Weights of a small transformer language model.
Training: 819M tokens, 5496 steps.
Each number is 50 + 12 x the weight over the matrix's rms, rounded and kept within 0 to 99. Layers, rows and columns count from 0.

# layer 7 attention value, 512x512, rms 0.0971, rows 176-389, columns 352-383
28 49 38 52 41 48 51 52 71 43 57 59 53 52 79 47 71 42 43 39 52 38 78 30 68 47 55 32 55 39 38 45
46 47 62 53 44 64 53 38 30 50 60 44 34 61 58 59 70 59 72 51 38 94 62 57 69 15 54 62 27 42 55 71
61 44 40 55 30 20 52 62 55 41 55 46 55 49 51 46 38 39 56 64 69 55 55 83 44 71 32 66 68 26 26 28
36 62 62 48 59 56 68 48 76 57 42 41 46 50 25 73 54 58 47 36 41 20 66 51 74 58 34 47 72 52 27 52
20 50 37 62 25 33 55 78 25 53 56 55 42 35 36 50 57 64 48 59 46 48 51 19 45 39 62 24 43 55 74 28
47 41 51 65 57 65 46 54 47 73 50 77 38 29 63 51 49 51 55 51 51 45 64 83 47 46 48 10 27 79 60 49
41 69 59 25 31 33 63 44 77 53 26 28 62 12 48 39 70 48 44 25 57 60 36 53 51 40 23 41 34 42 62 60
36 65 29 65 46 51 39 45 45 71 39 55 37 42 42 36 47 57 34 64 56 44 56 26 61 36 54 36 60 42 56 72
64 53 49 64 51 57 39 50 84 37 53 45 68 41 72 66 52 21 45 40 43 86 53 47 48 71 74 53 38 47 48 49
69 35 43 63 30 47 41 46 63 42 19 75 22 54 52 37 38 65 48 38 48 50 16 54 59 47 61 84 55 43 70 45
70 41 68 88 56 42 56 58 81 69 45 62 30 35 18 75 27 71 49 46 59 78 42 46 20 22 48 64 53 68 42 34
66 56 30 30 60 53 63 46 61 19 56 46 63 38 54 46 57 30 39 57 48 56 79 42 19 19 54 31 99 48 43 50
30 56 53 26 78 03 47 64 34 59 40 47 45 71 61 43 66 43 59 23 57 34 50 41 23 27 49 64 45 57 67 73
49 50 37 77 39 37 66 53 62 55 62 60 55 57 77 51 68 69 74 32 31 26 33 74 47 44 67 44 65 33 61 42
54 50 42 28 59 75 74 57 45 67 48 34 58 43 50 42 25 47 33 44 50 53 72 51 77 28 43 53 79 57 34 55
46 30 69 64 48 43 34 71 58 30 57 32 75 43 60 57 42 57 80 45 75 52 47 48 51 46 58 76 40 75 66 55
14 34 61 26 31 44 39 46 67 33 52 33 54 66 43 61 49 59 42 59 18 58 47 55 36 12 42 62 52 47 58 21
80 61 61 40 35 46 43 47 53 35 37 67 52 67 25 51 52 50 45 56 32 37 54 70 58 36 41 55 48 72 38 38
57 31 70 47 38 49 47 29 61 52 59 61 33 89 50 55 23 55 43 27 76 49 15 39 70 54 57 28 53 67 70 66
21 57 34 51 49 50 25 36 35 66 43 63 38 43 13 37 33 35 50 45 52 34 53 37 35 60 52 48 63 58 39 57
60 81 46 64 48 89 38 47 55 66 50 61 38 23 37 42 41 48 64 73 63 47 34 69 56 35 62 47 64 48 47 33
43 64 46 18 54 37 59 72 32 55 48 70 57 48 19 60 79 36 60 62 36 31 40 33 47 54 44 71 21 42 46 50
64 24 51 71 22 47 76 48 25 62 62 66 30 56 32 54 39 62 67 46 59 41 42 39 46 49 43 42 51 30 44 58
65 48 46 57 49 53 46 75 44 50 36 40 54 47 55 63 86 49 72 50 86 33 34 39 34 45 37 24 62 52 56 26
58 34 95 38 56 57 74 65 46 53 66 33 54 44 68 40 65 52 28 28 38 28 43 57 45 60 26 53 53 42 31 51
24 41 66 74 50 49 50 60 47 42 71 73 44 38 55 35 59 68 48 39 35 62 64 38 31 62 63 35 40 44 36 42
41 45 41 53 40 54 53 61 60 79 50 31 33 29 45 29 36 60 58 50 44 58 49 80 46 71 42 47 75 69 48 42
80 54 49 54 42 74 66 49 67 58 57 67 59 37 69 21 41 60 27 32 60 47 41 67 54 72 49 54 37 45 56 43
44 24 48 33 60 42 51 62 63 30 20 59 74 38 66 68 43 40 49 61 51 48 46 24 63 49 62 48 58 41 61 69
54 61 27 69 61 68 44 59 43 68 45 46 68 60 55 42 52 41 60 68 59 69 48 48 72 68 46 56 73 52 43 54
55 58 57 80 41 36 68 53 63 53 41 66 43 69 35 60 62 31 30 56 57 59 42 43 74 40 59 46 80 34 21 43
39 09 26 54 57 58 57 48 74 65 61 80 32 48 67 38 44 25 70 23 67 42 64 66 21 33 69 51 73 55 54 47
60 63 42 32 52 26 55 36 42 67 57 67 43 42 04 76 47 62 40 42 50 32 55 56 54 46 31 53 52 44 40 62
40 54 59 27 26 56 60 75 49 62 43 73 42 57 72 41 47 38 45 61 36 66 40 63 52 50 53 71 34 54 54 55
73 36 45 58 67 63 68 39 33 23 60 29 55 20 60 50 59 53 37 36 45 50 40 44 49 69 44 25 43 29 82 55
46 44 61 51 57 45 39 50 61 50 59 60 59 43 70 59 31 33 65 75 36 51 46 38 23 60 63 43 70 52 48 56
40 51 50 53 54 35 39 68 62 53 65 57 70 52 22 53 59 32 56 25 74 40 58 35 31 50 40 25 49 46 69 64
55 46 43 54 49 40 64 28 54 51 41 34 42 56 62 45 43 43 64 81 58 48 52 46 68 69 55 50 30 38 27 45
64 32 35 39 72 41 50 54 76 53 41 65 47 41 45 53 26 58 52 77 57 71 68 54 84 39 26 42 29 49 64 57
68 77 61 60 58 25 56 49 53 32 49 30 45 53 61 28 40 61 42 24 46 28 22 27 46 37 42 65 57 63 43 39
50 52 23 59 19 75 43 54 56 50 61 67 53 34 67 68 40 42 67 48 53 56 39 23 43 63 28 23 47 45 52 52
77 31 58 45 35 49 71 79 65 33 36 53 50 56 51 52 55 08 61 42 99 75 53 40 54 38 45 48 38 57 47 60
33 45 53 45 45 53 36 72 63 36 34 43 69 82 50 42 15 49 53 38 41 57 65 58 14 70 43 31 56 50 41 37
66 63 60 39 34 58 60 37 45 47 71 56 45 44 35 63 37 63 41 56 49 49 68 57 26 52 26 49 55 57 59 70
57 46 46 30 56 18 48 30 29 42 34 56 68 60 55 58 38 54 40 66 68 71 59 28 60 57 70 22 63 52 47 44
63 47 41 55 70 34 65 51 46 63 35 50 70 69 42 76 63 52 57 31 58 79 30 71 64 22 47 27 70 34 50 62
74 81 57 69 72 38 45 34 75 65 61 49 69 61 52 67 37 44 55 47 51 22 34 44 58 59 65 41 60 21 43 50
27 57 57 44 58 40 39 45 60 32 27 43 45 65 56 63 41 40 37 47 55 63 50 56 44 27 56 57 50 56 46 52
45 47 22 42 27 28 27 50 65 37 29 53 35 37 50 38 69 44 25 45 31 48 28 54 38 73 89 26 63 26 55 49
32 53 42 41 32 57 64 51 61 43 82 44 42 52 64 70 53 49 36 49 63 55 28 49 75 43 42 33 65 37 55 80
61 45 27 57 44 39 43 49 64 51 55 17 56 59 59 55 47 61 75 62 57 31 54 47 36 43 57 28 47 46 56 47
31 46 60 48 84 45 40 51 52 52 56 48 35 65 75 62 41 54 76 70 44 74 44 66 55 40 36 42 44 50 51 39
45 50 54 41 42 33 45 45 48 66 40 60 27 52 57 72 57 26 36 40 51 70 53 42 52 38 51 83 42 48 49 55
23 52 49 47 69 40 53 34 37 64 71 29 47 64 50 49 68 76 47 39 37 43 40 68 57 70 61 15 53 52 42 60
65 70 19 46 25 55 47 66 43 60 44 49 46 67 47 45 43 53 26 39 61 31 55 37 54 54 66 57 55 71 34 37
32 73 55 76 38 38 23 30 46 27 72 35 58 43 59 61 28 46 60 66 61 54 44 60 71 46 53 67 66 48 61 48
57 53 52 50 43 46 16 65 45 60 58 42 81 50 80 22 40 56 36 82 63 70 26 20 57 31 55 61 33 54 54 64
32 66 34 41 38 58 36 42 56 79 54 57 49 23 57 51 30 44 45 33 34 36 34 60 30 30 72 76 55 45 34 76
31 53 48 48 25 53 52 53 53 42 45 65 59 61 50 39 42 40 48 62 49 42 63 45 46 56 50 47 65 07 57 49
46 31 43 57 56 56 38 55 42 58 60 57 41 38 30 68 62 36 51 42 57 62 48 51 25 40 39 44 55 60 47 41
62 38 38 59 50 40 60 37 46 66 42 59 53 62 55 33 47 37 40 54 17 56 43 65 54 55 46 51 17 53 65 53
44 65 35 79 62 47 52 52 53 53 71 43 46 56 46 46 53 54 56 56 43 51 14 50 47 26 37 62 29 70 33 31
65 52 44 46 67 57 49 35 40 41 63 64 41 63 68 29 29 38 42 41 24 44 45 61 47 48 35 31 36 53 72 46
70 58 62 56 50 49 43 61 32 69 63 55 43 48 68 36 54 62 51 46 42 59 55 59 46 51 42 59 46 57 51 57
51 65 33 77 94 25 54 33 60 53 55 59 48 36 68 49 83 28 44 63 62 54 79 38 46 82 62 30 56 49 44 29
67 56 29 46 32 56 65 68 23 28 46 63 60 65 37 43 22 34 51 77 57 20 73 65 43 36 32 32 31 72 64 52
39 50 51 26 59 60 32 48 32 44 45 57 22 35 22 36 44 45 67 56 37 44 31 24 38 78 55 58 46 39 41 45
56 70 35 56 62 47 36 50 37 35 57 36 54 37 50 41 42 71 62 42 89 47 59 33 40 55 34 66 69 81 69 60
65 36 63 27 28 46 48 36 35 67 38 42 59 67 67 38 49 64 62 48 30 46 73 53 64 34 32 66 44 37 65 42
67 26 74 45 43 77 64 54 59 51 45 44 39 48 37 70 69 35 59 37 40 53 56 21 66 48 64 48 43 40 49 28
21 24 63 52 50 28 40 89 47 29 49 59 61 58 58 44 44 51 36 45 49 75 48 54 41 35 24 43 48 62 64 61
44 46 35 55 53 52 55 44 33 73 71 55 61 78 48 41 40 71 40 48 14 54 56 67 64 46 36 63 30 65 33 76
46 56 62 37 45 42 54 50 46 66 54 51 55 45 45 35 59 39 56 66 63 59 82 24 62 60 44 54 67 43 75 57
92 50 51 47 49 41 59 51 61 49 52 63 44 63 42 26 42 69 43 53 48 53 45 65 48 49 35 58 49 46 58 45
67 74 60 73 42 26 49 42 53 12 28 15 48 38 29 59 48 33 51 40 62 50 45 43 38 61 39 64 49 85 41 69
82 38 48 56 72 61 30 62 73 53 60 57 55 26 40 47 37 60 51 42 66 45 88 27 57 49 34 56 32 52 35 40
20 34 52 30 38 47 42 63 76 65 59 52 80 26 37 51 45 42 47 75 41 30 31 58 23 46 48 47 64 57 62 54
35 31 67 32 38 61 11 44 32 55 40 50 73 32 38 85 59 36 41 40 50 50 12 88 28 25 44 41 30 54 48 44
64 47 54 56 37 54 67 48 27 59 37 55 67 35 23 50 64 36 56 51 58 72 58 56 52 67 46 76 52 44 46 49
54 41 39 58 57 42 61 81 58 46 42 46 37 72 47 57 35 24 58 29 71 53 51 45 62 44 29 40 55 51 44 44
70 40 55 38 51 42 42 75 36 35 42 50 34 47 37 64 55 37 40 43 30 71 58 66 29 53 33 50 43 51 56 45
48 39 64 54 53 44 30 51 50 33 56 60 39 60 47 51 39 40 58 56 49 60 37 37 47 53 57 45 41 49 50 57
60 44 72 52 29 44 40 48 56 47 73 45 73 49 49 58 33 32 25 56 49 54 55 60 54 49 69 46 39 41 66 60
50 32 41 38 26 47 39 49 50 45 30 45 40 35 36 39 67 55 61 43 57 45 60 42 53 53 46 56 57 55 70 46
56 52 78 52 39 63 41 56 48 61 29 61 66 73 62 57 60 32 53 39 50 55 43 39 59 47 55 43 53 55 53 43
28 47 58 37 40 64 52 46 59 40 52 40 55 47 60 56 59 65 36 53 50 55 54 62 53 38 57 43 42 58 34 58
45 42 49 38 48 36 62 62 43 67 44 44 40 52 42 42 56 41 55 50 30 58 43 52 46 46 48 56 64 60 61 52
45 37 62 68 53 50 39 46 50 43 49 60 40 44 59 56 59 47 62 62 40 65 47 38 31 52 60 64 66 62 52 54
68 35 47 40 48 70 63 44 42 39 56 61 51 44 44 49 60 60 52 43 44 63 37 72 44 52 59 69 53 43 47 56
44 38 51 47 35 44 49 19 33 57 48 53 58 69 39 56 65 66 43 45 54 31 55 36 39 42 69 42 50 58 43 77
50 31 55 58 40 58 47 61 37 39 66 53 60 48 67 61 33 51 36 51 44 66 18 45 37 45 48 51 54 47 51 58
55 35 49 42 35 52 56 38 49 58 30 50 52 64 57 44 54 48 46 51 52 49 51 38 55 45 51 38 62 36 47 38
56 28 43 42 35 38 35 39 44 41 37 59 54 40 50 58 45 52 47 68 52 49 45 51 49 63 52 56 61 65 63 49
39 39 53 35 49 59 60 45 47 49 27 61 50 51 61 52 30 36 68 48 64 64 40 48 66 59 81 48 40 49 53 41
35 45 51 49 44 43 52 65 42 49 47 47 61 48 63 51 54 59 57 56 47 23 53 38 59 56 56 45 40 50 50 48
42 46 58 37 57 74 58 50 66 43 58 52 53 52 47 19 49 51 52 57 38 49 75 60 56 46 45 42 44 40 56 46
64 40 24 47 56 76 29 82 55 50 61 39 68 38 63 51 58 53 60 50 57 55 38 41 65 60 35 61 51 51 47 45
49 67 42 53 36 54 55 62 53 52 49 45 42 50 39 56 58 60 49 54 60 55 55 34 43 61 35 39 74 71 27 45
58 39 49 49 25 44 42 57 54 85 63 52 35 63 57 58 47 33 51 40 28 24 50 42 68 58 57 69 48 67 46 72
66 74 57 47 41 47 62 53 50 57 52 59 60 44 60 50 43 51 47 51 52 45 54 47 62 58 51 37 49 53 53 39
64 61 49 47 60 46 32 39 57 47 44 44 53 62 66 54 43 43 78 43 43 67 40 73 57 43 47 64 57 40 41 41
55 66 59 45 59 30 37 56 34 67 29 51 48 36 49 54 46 60 41 48 58 41 43 62 61 47 33 70 55 50 60 67
60 54 56 63 54 44 51 58 70 57 49 36 39 46 49 53 63 53 69 57 44 47 50 44 53 46 53 61 47 36 46 44
36 47 50 49 72 59 57 46 65 47 62 40 57 52 73 47 38 58 36 34 43 53 61 69 75 44 71 25 50 48 57 78
45 44 47 40 57 66 66 47 41 30 48 55 22 50 64 63 43 32 71 32 43 64 72 53 50 66 53 51 77 35 46 54
69 38 42 41 56 59 69 53 58 57 63 54 53 60 49 38 45 42 51 41 63 57 49 53 62 33 42 46 41 53 60 58
61 50 43 59 43 36 45 30 40 53 38 37 50 47 69 64 29 45 55 69 68 42 27 43 52 44 55 48 34 27 61 48
51 55 47 60 42 50 45 60 59 67 52 59 59 32 49 37 69 36 52 26 21 44 44 46 67 38 83 32 55 37 47 26
41 24 67 74 47 47 54 30 81 54 56 29 47 44 52 61 67 48 51 49 52 44 27 50 64 51 54 58 51 35 52 62
63 32 63 54 51 66 60 40 38 54 55 59 61 53 44 53 55 40 29 69 49 38 81 57 37 58 61 50 23 63 45 43
32 49 64 53 53 51 48 42 50 65 51 55 37 59 46 48 47 68 38 51 59 48 66 75 50 66 31 58 66 58 39 46
54 37 71 37 40 36 72 48 53 42 52 52 45 50 44 38 48 35 53 58 73 65 63 68 36 42 48 40 40 61 44 51
49 45 41 38 49 54 53 49 53 62 52 51 40 57 35 57 37 40 44 60 61 54 81 47 36 58 43 43 32 47 44 49
41 71 62 58 43 39 30 56 58 40 43 54 41 53 46 40 42 37 55 54 55 54 55 59 50 56 61 32 61 52 65 16
40 33 45 64 50 52 64 47 50 51 52 57 82 33 35 30 51 53 62 49 38 48 36 42 68 65 60 27 47 54 50 79
59 59 63 59 45 41 53 43 55 40 34 35 53 44 56 36 54 59 48 42 52 37 14 27 29 43 35 62 60 40 45 54
58 53 59 51 61 63 39 38 53 38 60 43 51 46 61 43 48 59 55 36 34 42 56 37 57 52 52 49 52 57 24 56
47 48 56 40 53 55 60 45 55 50 43 55 42 52 51 52 60 58 63 50 52 40 36 47 40 52 48 57 65 43 52 64
30 58 47 59 54 60 45 46 64 42 58 58 43 37 68 67 50 46 67 30 63 58 30 58 66 71 48 47 42 43 41 50
45 50 48 54 60 38 32 55 57 32 48 79 47 44 50 40 26 73 67 63 43 41 46 60 54 52 53 52 29 57 73 47
60 51 57 56 30 50 30 58 50 42 44 31 44 43 36 47 42 40 45 67 48 47 44 50 55 39 30 54 29 54 59 21
50 38 56 36 46 69 48 44 56 66 58 42 54 39 57 34 33 47 49 51 49 57 30 73 30 54 48 32 55 31 49 40
53 42 65 60 51 47 53 50 48 53 37 70 59 43 63 46 47 55 43 58 46 48 35 56 65 51 54 50 37 58 43 45
28 67 52 53 44 48 53 51 39 51 33 53 28 39 67 48 58 54 63 40 65 70 68 49 62 61 49 53 28 52 60 59
55 45 36 50 55 44 45 54 57 36 45 34 38 54 42 40 59 47 52 57 60 73 55 64 52 71 58 48 56 52 41 54
49 51 61 55 45 42 50 50 29 50 61 55 58 51 43 60 51 43 48 35 43 55 30 56 51 61 51 61 27 59 46 43
35 68 63 48 38 58 63 47 43 48 64 52 57 69 40 38 47 55 35 51 38 54 51 52 47 36 52 44 61 71 56 40
54 56 57 60 58 64 50 59 35 49 45 36 72 59 61 60 49 50 56 55 65 52 39 51 52 39 64 52 38 37 54 59
48 36 34 57 44 46 42 39 38 35 42 71 32 58 58 44 47 54 60 21 46 47 48 46 68 55 43 51 49 40 40 52
58 54 62 63 53 46 47 50 49 67 44 58 39 43 42 61 39 56 52 52 56 50 43 51 55 65 50 46 75 47 47 48
48 55 28 20 58 73 43 49 70 46 58 43 52 49 54 25 75 57 46 67 45 51 68 36 64 46 52 53 57 46 45 54
40 45 57 57 50 51 65 54 53 49 57 43 53 56 39 46 61 47 45 55 45 44 49 35 61 50 66 47 48 34 40 54
61 53 60 48 64 45 66 54 58 52 58 41 47 53 41 66 71 60 40 34 52 45 37 47 46 41 51 65 27 45 39 47
53 74 58 55 57 47 64 55 58 62 53 49 36 53 51 64 60 48 37 59 62 52 38 47 50 30 53 56 48 57 24 55
43 65 56 52 23 41 54 54 50 44 47 37 47 59 58 50 39 43 56 50 14 48 45 43 57 52 51 65 50 56 51 53
33 65 42 69 46 50 35 32 68 38 70 51 56 48 46 49 28 68 38 54 45 46 62 53 42 47 59 52 55 38 47 41
66 50 46 46 68 56 35 55 45 54 51 60 35 51 54 58 46 56 53 60 53 42 48 27 63 50 63 42 69 44 56 51
50 36 61 41 62 36 52 64 40 49 65 46 53 45 56 47 46 52 44 47 49 52 67 47 62 59 47 38 62 65 44 60
46 46 43 72 53 46 43 50 52 54 36 67 33 49 54 66 55 40 53 44 51 46 57 52 59 62 51 43 63 56 40 43
50 71 48 51 53 60 63 51 42 44 54 61 57 49 63 54 49 57 42 43 70 27 59 56 53 46 57 50 50 62 49 44
51 44 56 48 50 68 59 41 78 56 67 36 37 53 67 64 36 56 28 37 67 49 72 54 51 49 34 52 49 34 62 42
47 68 36 47 43 39 62 63 57 65 61 49 60 57 40 38 56 68 71 35 45 60 46 50 31 44 43 39 83 60 54 43
54 47 46 59 60 68 42 42 60 50 58 43 74 51 50 48 51 58 52 49 43 66 49 48 36 51 36 40 50 46 41 53
64 46 53 36 71 26 25 52 59 61 52 59 35 67 42 54 71 42 65 67 65 57 27 34 77 55 44 45 53 35 55 52
46 46 38 46 62 31 71 42 44 35 52 41 53 49 47 74 46 27 59 49 40 47 51 50 69 58 51 24 37 27 49 46
48 44 50 56 55 55 47 50 40 31 52 68 37 44 39 42 35 79 38 44 50 37 34 51 38 53 53 59 55 65 50 69
49 55 46 57 49 47 52 60 52 64 60 49 62 47 59 59 53 64 41 78 57 50 47 51 68 41 44 32 70 64 65 41
38 43 67 63 38 51 52 41 48 33 43 44 53 37 42 71 43 55 63 50 43 54 39 35 69 48 62 42 40 54 38 43
58 44 49 64 55 45 69 65 37 37 69 32 47 43 49 50 57 57 49 35 58 61 76 59 46 40 59 41 65 64 40 42
55 49 47 46 67 42 48 59 48 52 46 36 52 51 27 44 64 70 56 42 38 67 52 73 52 48 64 51 40 48 35 59
58 60 43 57 47 47 35 56 52 34 33 58 64 60 57 58 66 53 51 48 60 62 42 52 62 33 46 43 70 36 46 56
46 51 69 77 44 46 54 58 51 47 49 60 42 41 47 63 37 54 55 53 52 65 27 37 60 66 56 44 57 31 40 51
73 50 80 54 51 57 30 61 67 70 64 48 56 62 54 57 57 57 47 61 51 61 63 50 30 64 64 67 51 60 44 46
62 49 54 51 57 50 59 39 48 26 51 46 56 59 47 34 54 66 40 45 38 62 65 40 49 61 39 60 37 37 47 61
47 65 38 56 56 74 51 41 50 63 35 58 24 45 43 64 43 50 35 57 49 53 48 62 45 57 47 47 52 42 36 47
44 52 61 76 47 33 37 38 35 57 44 58 60 52 42 62 64 32 44 30 49 50 43 39 57 47 52 59 41 37 43 39
50 52 53 45 64 50 45 40 58 51 51 49 42 54 70 40 54 39 55 58 46 57 39 64 66 54 43 51 38 41 57 54
37 52 69 53 46 37 50 51 70 46 40 48 61 44 41 61 48 35 56 66 56 50 50 22 63 41 49 57 56 50 41 49
49 36 45 62 52 68 44 71 58 30 59 41 37 33 60 45 42 38 40 41 61 52 43 38 37 54 63 44 30 47 68 58
60 28 44 72 60 51 36 50 38 55 56 43 45 58 60 42 47 37 46 51 35 45 39 47 46 60 52 48 34 43 55 48
40 58 58 33 45 50 43 64 40 88 55 30 56 27 46 42 41 54 42 34 49 49 57 55 47 43 56 49 59 51 42 51
52 47 64 47 72 58 47 72 53 36 71 38 78 58 52 47 43 47 60 46 55 37 46 42 24 52 39 47 36 51 50 44
55 59 40 49 53 53 69 55 77 51 43 43 59 45 57 52 45 55 51 46 57 47 47 48 64 39 34 41 49 51 52 70
41 42 47 67 59 66 68 51 71 43 61 49 47 57 66 53 67 60 47 53 52 40 72 58 38 56 47 35 48 51 39 57
57 50 53 53 49 62 60 52 66 41 64 34 44 42 35 41 46 58 64 44 47 58 53 60 58 64 50 34 59 69 37 64
55 49 29 46 63 46 43 69 47 48 63 52 62 69 60 44 59 55 46 64 48 49 71 53 51 54 42 24 46 40 52 66
57 47 44 48 55 56 60 49 50 52 52 50 31 37 59 47 50 37 63 55 58 47 44 45 42 47 50 43 55 56 48 38
48 44 54 50 33 68 42 56 43 53 44 39 51 57 44 49 51 53 53 67 45 52 61 43 30 66 54 48 60 51 62 37
46 54 31 35 71 51 75 40 47 39 35 43 25 71 20 42 50 32 48 46 60 48 40 50 57 53 64 38 28 51 55 36
55 51 30 56 41 56 45 23 35 61 53 67 53 61 61 64 56 40 61 57 46 44 41 57 43 49 69 54 59 43 40 44
37 40 59 50 44 70 39 65 43 44 65 51 36 73 48 52 56 63 40 65 51 67 47 62 59 40 30 49 42 53 40 51
36 63 55 71 43 50 52 59 48 40 40 58 51 51 43 55 43 40 41 61 47 53 49 38 52 59 45 57 48 38 60 57
57 53 45 49 60 59 70 60 42 61 43 67 39 58 50 33 57 63 57 45 63 65 51 37 36 66 46 51 61 49 61 41
41 55 57 51 46 50 34 64 48 47 54 34 58 53 40 48 32 39 34 40 62 32 45 49 43 48 32 42 55 62 54 64
51 50 47 60 49 43 42 52 57 58 39 53 44 53 44 24 48 55 49 26 44 49 42 51 52 66 46 57 53 67 55 47
51 60 55 42 58 54 51 41 68 45 48 40 59 63 52 41 55 55 47 46 61 68 32 50 24 48 45 53 51 43 32 57
46 40 62 49 73 34 64 41 62 48 52 41 58 37 46 48 37 61 56 49 59 50 65 45 41 46 44 58 56 51 44 51
32 62 49 75 60 43 60 59 45 48 47 36 40 31 51 57 53 45 67 56 58 37 56 48 54 51 52 58 65 44 35 34
69 51 49 38 65 49 22 51 59 62 39 57 50 59 59 56 42 63 37 44 41 39 45 46 57 53 49 48 59 33 56 49
49 51 39 48 41 56 50 60 49 62 58 62 54 54 62 24 45 45 38 66 46 62 64 47 36 52 41 53 55 65 51 42
52 35 56 47 43 52 65 38 39 41 43 48 71 46 56 46 40 48 52 39 64 65 52 49 60 68 55 49 39 38 43 51
39 47 31 67 34 54 53 51 55 49 48 42 46 42 67 55 81 41 56 54 57 65 44 50 63 64 47 50 54 72 42 45
59 49 58 32 45 66 51 51 54 59 71 48 59 54 65 37 71 57 52 32 44 57 51 47 64 41 69 75 58 59 59 64
71 35 47 43 58 54 54 54 35 53 63 55 51 34 35 32 35 47 42 51 46 64 58 41 61 49 44 39 52 32 50 58
42 45 46 56 52 47 46 39 43 83 44 47 43 47 74 52 35 53 47 55 63 59 55 56 50 55 47 63 51 52 46 57
50 45 46 54 68 57 55 46 50 46 53 65 57 55 41 62 75 49 41 32 55 51 52 35 45 58 56 45 49 61 77 65
74 68 53 34 54 41 56 61 48 49 48 54 56 40 58 45 59 46 58 42 48 50 30 56 47 52 46 59 54 65 64 41
78 46 69 57 57 39 60 62 50 52 58 47 46 54 57 48 46 44 46 45 58 43 76 53 57 47 53 48 43 56 64 43
63 44 67 61 45 42 53 46 68 55 53 64 37 54 50 76 36 60 37 49 52 49 47 39 58 48 41 62 64 59 58 54
56 34 24 44 52 28 49 37 56 29 68 77 52 41 63 53 45 63 40 56 34 46 08 45 47 52 50 57 42 56 48 70
65 54 57 42 56 45 43 21 56 44 41 44 42 47 58 62 19 60 40 57 39 59 62 52 54 48 56 46 43 54 35 40
47 40 54 42 40 43 36 41 54 70 53 47 75 58 22 59 40 70 37 55 50 44 58 45 57 44 48 48 61 55 46 50
23 53 44 60 48 40 50 55 64 59 40 66 67 54 44 38 42 36 50 60 44 38 49 28 71 31 50 48 39 44 52 35
49 44 41 42 61 39 38 76 37 34 50 42 54 56 36 36 45 31 37 45 39 48 40 44 53 29 29 52 56 67 41 48
48 44 53 53 64 67 49 51 54 53 48 39 48 36 50 40 32 51 39 43 39 49 53 54 29 55 56 62 71 47 47 40
38 39 41 41 51 40 44 50 35 56 45 61 58 54 32 29 43 28 48 52 43 61 36 65 53 63 65 61 35 50 44 40
65 38 42 53 66 54 45 33 51 60 55 66 40 40 41 38 55 34 46 42 55 34 60 31 48 61 59 46 41 28 44 42
59 41 51 59 58 41 44 53 30 44 55 50 36 45 55 57 40 54 54 49 57 46 29 14 65 45 62 36 53 41 50 66
50 25 56 43 44 37 47 51 50 36 53 48 40 62 49 45 49 49 35 54 47 49 63 58 58 37 45 48 51 35 59 49
63 40 48 43 70 45 52 57 59 44 31 61 47 50 33 43 40 63 45 50 56 70 68 67 42 37 58 40 61 41 54 50
57 63 60 51 32 51 51 22 48 65 36 43 62 47 71 50 67 56 55 53 73 35 42 45 55 66 59 45 55 43 49 53
41 41 52 71 34 44 33 60 45 34 68 53 36 55 53 65 57 56 54 46 61 65 51 42 59 56 45 52 42 55 41 51
68 59 48 55 41 42 31 51 36 60 62 52 50 67 37 53 40 31 47 48 41 46 44 49 54 26 29 56 58 60 63 35
50 41 31 52 50 72 51 50 51 48 51 59 38 52 73 42 49 54 46 55 54 54 50 42 53 65 56 50 67 63 48 51
69 46 57 45 54 44 57 44 54 45 40 33 40 33 61 47 57 62 59 49 47 48 26 50 42 38 83 27 36 49 59 37
39 63 33 62 47 58 53 45 29 47 51 37 39 63 57 33 57 55 46 39 41 32 88 44 54 46 53 53 42 51 60 61
56 58 43 54 62 62 56 52 33 54 35 50 72 48 47 51 45 35 50 41 52 47 53 42 63 74 28 58 62 45 62 70
58 29 56 59 47 49 43 39 47 37 55 45 44 54 47 39 49 52 55 56 49 44 42 48 55 41 47 52 64 41 63 43
61 35 63 49 39 27 44 53 59 59 39 49 50 34 27 48 78 46 33 58 65 45 41 47 47 56 69 63 49 49 67 47
66 58 42 44 49 52 45 77 55 56 61 57 56 38 55 37 49 61 67 51 10 67 44 54 63 54 47 48 39 49 32 43
46 45 42 79 46 43 45 62 46 50 39 42 59 58 69 48 20 60 51 59 39 52 52 57 35 33 47 51 48 59 49 49
39 53 56 41 32 53 78 55 69 63 52 44 56 30 46 32 57 52 38 62 72 54 51 58 53 53 54 48 56 28 47 44
45 51 38 54 38 53 59 56 35 58 52 68 43 29 43 39 38 51 65 43 59 38 60 58 61 51 49 40 66 29 47 58
38 33 47 44 41 75 47 48 65 73 37 45 52 40 45 31 72 52 54 49 58 68 65 43 44 54 43 45 61 44 44 46